Weights of a small GPT-style language model, trained from scratch on English Wikipedia.
Architecture: LayerNorm before each block, learned positions, biases, tied embeddings.
Each number is 128 + 24 x the weight over its row's rms, rounded and kept within 0 to 255. Layers, rows and columns count from 0. Numbers have three digits each. The size before them is the row's rms in percent of the matrix's.

# v: layer 2 attention value, 832x832, rms 0.0195, rows 302-319, columns 0-63
# o: layer 2 attention output (transposed), 832x832, rms 0.0143, rows 302-319, columns 0-63
# q: layer 2 attention query, 832x832, rms 0.0239, rows 320-321, columns 0-63
# k: layer 2 attention key, 832x832, rms 0.0218, rows 320-321, columns 0-63
v302 109:103105139156153192133104117095133098153134149126089131137159117082110122089115130099111110085118138090109151131123142171175133128096163154085163127138143191129135149152055141108099141125151124
o302 117:084135141145114132168138143091098116140121087135114131160110161090100189144103125122116104070092153117087106143136140129112085126151115140101107118159175150165122095145124145108135138162124142
v303 109:072148120104139120129159134137111131109149142136157116156093113094086165107129126093165139147144085103120140146111151133142136091156153136104131132116137100167139139089120175117121136153144149
o303 121:092093133121155095079131120119128138104116105129106142146098138125128120161167165120107130151139117100106136125112153131114130097124136088121136148134136122130142143121152126103099151105162164
v304 111:170140126140073134085148167103144137151105126083100145161117179114116176141152130115129122170146129184141113138083159134146142130145166128125126136137155140075109116100160151090142159072160152
o304 120:123127097115164156137125165139140139115144139109102126135173141113099155130113130131132105163136149077132186133109129099123122150137114109117104153149127122092106132139156102143085101092140156
v305 110:160158158171121132115110120110143147129101102091113139140145123100108122148138077123139082159131135168102105104090157115147116078165097120117158118158109174126109149101148132103125114077076121
o305 116:155155158127129122097104136104148147113159186094161096136103100118119124113147138104133105119158119116132165167096145145126156131115150127118137114132128154119153131139112121146111149123119127
v306 108:087114131133113155147129147084107150139131099137106096111112154148155122097153119105171108124095151138116157111149115144124130100077109127146108111099113138115108136135114114146144152167126139
o306 118:109129060165145122126128132159133109155110106125099126161115139120155112110139174161115157142118136123101119128140111138154118131118117105119132145121141150128099134153168130150150123118133109
v307 108:097092122136151100135163154127111118097157132169112108140138175134109104125128124144141105093109139062179118153106151167137157121133131116129119083094106121091160122149122098134126123148127143
o307 111:141165146098106112148148178104147136138078136136077131150132173124173097159172152155076142132143143118098132117116128138086130132138121115091122150139124135146177123140116126132127135112115134
v308 106:174121155166117101187169124126099147119131105165131071137166099108124145148093134160146166088125173117125097156145133133143133138129114104107143124119143084111162116100125175154188118137113126
o308 113:130155115126110149169115148143120144117151127101144135103085115125093169112134130112154139119127114158107129127151119129085098131112133165113102112136141095139135155117111119141081132120131153
v309 107:180140147144111150135109103195132096122131115139107174164169150090186158123128093124125133142101133084133160124117105117129114135077140156142110142147098145184133087096157135138098132131153134
o309 111:156119103146172110117164136114124087144146151184171113133174112106092095113099142132133148159086156139113132126154144096162140126134097107126140139173146113153158111114182156081116118171142104
v310 111:150140167126163130101114130146150137153112120185146124147125090138124112148140123130123157148107086127170115125144156125113132103145103139103122120152093165138122124141115147128173108121086110
o310 115:161127113093110122134070137117139139145142147153133116098126109130121158097137166118144108152125134119128132137110121132155133152182117132165133140120152132082117178142129115158127158090134089
v311 107:129082140142152096189118127152137137155130119114151110111123136138158156128107104143158127110076106095103107107165119136135103138098114143135119168126159178174171125116105135114134115184143129
o311 114:125121096163151134172126118105102165140152102171140144159138135093133090164108117150152129136089150153122138138184115124110127109121133132105124119137134144110183131106158119100123119186128118
v312 110:107116110147100115156158142129141139119150090160118179120148099125092137125139151095116105080116150139138073127133112135118105148152132146185145105133125166091140104096158090151092104145147129
o312 117:109106147166094122148142119136162139148134114094159128144152152153100114120173134126124147122105129117139174156131135152175143114103125139090154139099177140146119127137093117126163144135134091
v313 102:169119092098146104110119099100131132150154092146112105150158115095093098167110143130143147137123138147139112124142106144128096117106143092144149103122098148142152127135112156194105118095117102
o313 108:182102117139070166193175155114140098137162083140153124123093121146124136139145132142096159137138126103101073154148119135095161145126107121139114128116149144138128144104106075146138157134133134
v314 108:154075144118150076124124110091116152144114142162112113139119095138088134132160079118121118124095126185117128136088150148113101162103141111113100142130083122168124107123158156116115112131172114
o314 111:122056079116090178142154119148117139165124111093132138132132156131139168138147140117119155086132113128179142134164144129141134117120128114093131135116137159130128174144142146134136107106157117
v315 107:156115082147093119148087138118151140152145147113141138092184138113114121135127122110138104180127102121125121108134121157134149109145112124149144162131159137123118138168105148152125100069134129
o315 110:147120153117118111102089129108144122138145128152119174156142154103173143140144128148148147134161167140149140152105151150118169107134127138126130120150103128100144163164148112127159140099088120
v316 106:144125084116098160162137099100119118116104097114119094105163133156095105140114109119133139157162156125110160116191133177125074112127162155171138134156081115132112129138085140125116101113068113
o316 105:135120122126142177177127131116105139140089192106155101121116116133151107132157099156127121147114102148112125126144135137165126100128141160177102127157092119127146099127131110133145108111140153
v317 112:152118108136128127161132105166104142137147123101111157143121190135138110098143086135128148165173116107105145147135146143114118126105123097141161130122139144139146097152161085152132154130126131
o317 119:143123126157132123108127116140086123117144133136135179130137097159125124140123097113098117110116112138123180132129113148152117128114118096109161171114112114097124106155168141146117147127112129
v318 106:102115160098147150116114160132120129137107133125150106130136145123118138166159146143130148104138135159169083109135152096127112129089103120124169136116131103150168156118161124136113141139133133
o318 110:106078142125116070162170125154120180140126101159118110126153172136089088150141095143126102161095151155186122147104160120145086109137123095165130107142133131146147086130094112106130122147133128
v319 109:112105152142092165158103117095133180132109138113115094135106164102111119085115122147151131128112114149131139143121147120130160145104134103104079098113085128128145164125076133117152127152139143
o319 109:104105129118140141097098088121123115143126133135131103122092103133118112154120118145147126134177120152150125155128142133128132147101140137117104157132118094124136154124136121136114153113134075
q320 104:111138102081106123106078097104101157137142124162110136132145110149110155120155113112138087135163135119118100134155134133100126124130154110135099091127193133108149155090113083104136118112143106
k320 096:129134120125139097110131079130192125184132127152127161151133100142111117092151137112090151107127107134088110174127049151133095135149145087120082123104153120147145120119131079134090033110140124
q321 101:159136120117119122158131134124131100135153083120144152138138136117125116150136162156102118114136126143151142145118093138190098134130112098068111119149112106149093114149182118094136142133128130
k321 108:145166109187159109174120142092138104141141162104156128185164153134108133138130146130126128116132102168169113154086129128186112134130094142114099128148111101161143115120147122109139169096148149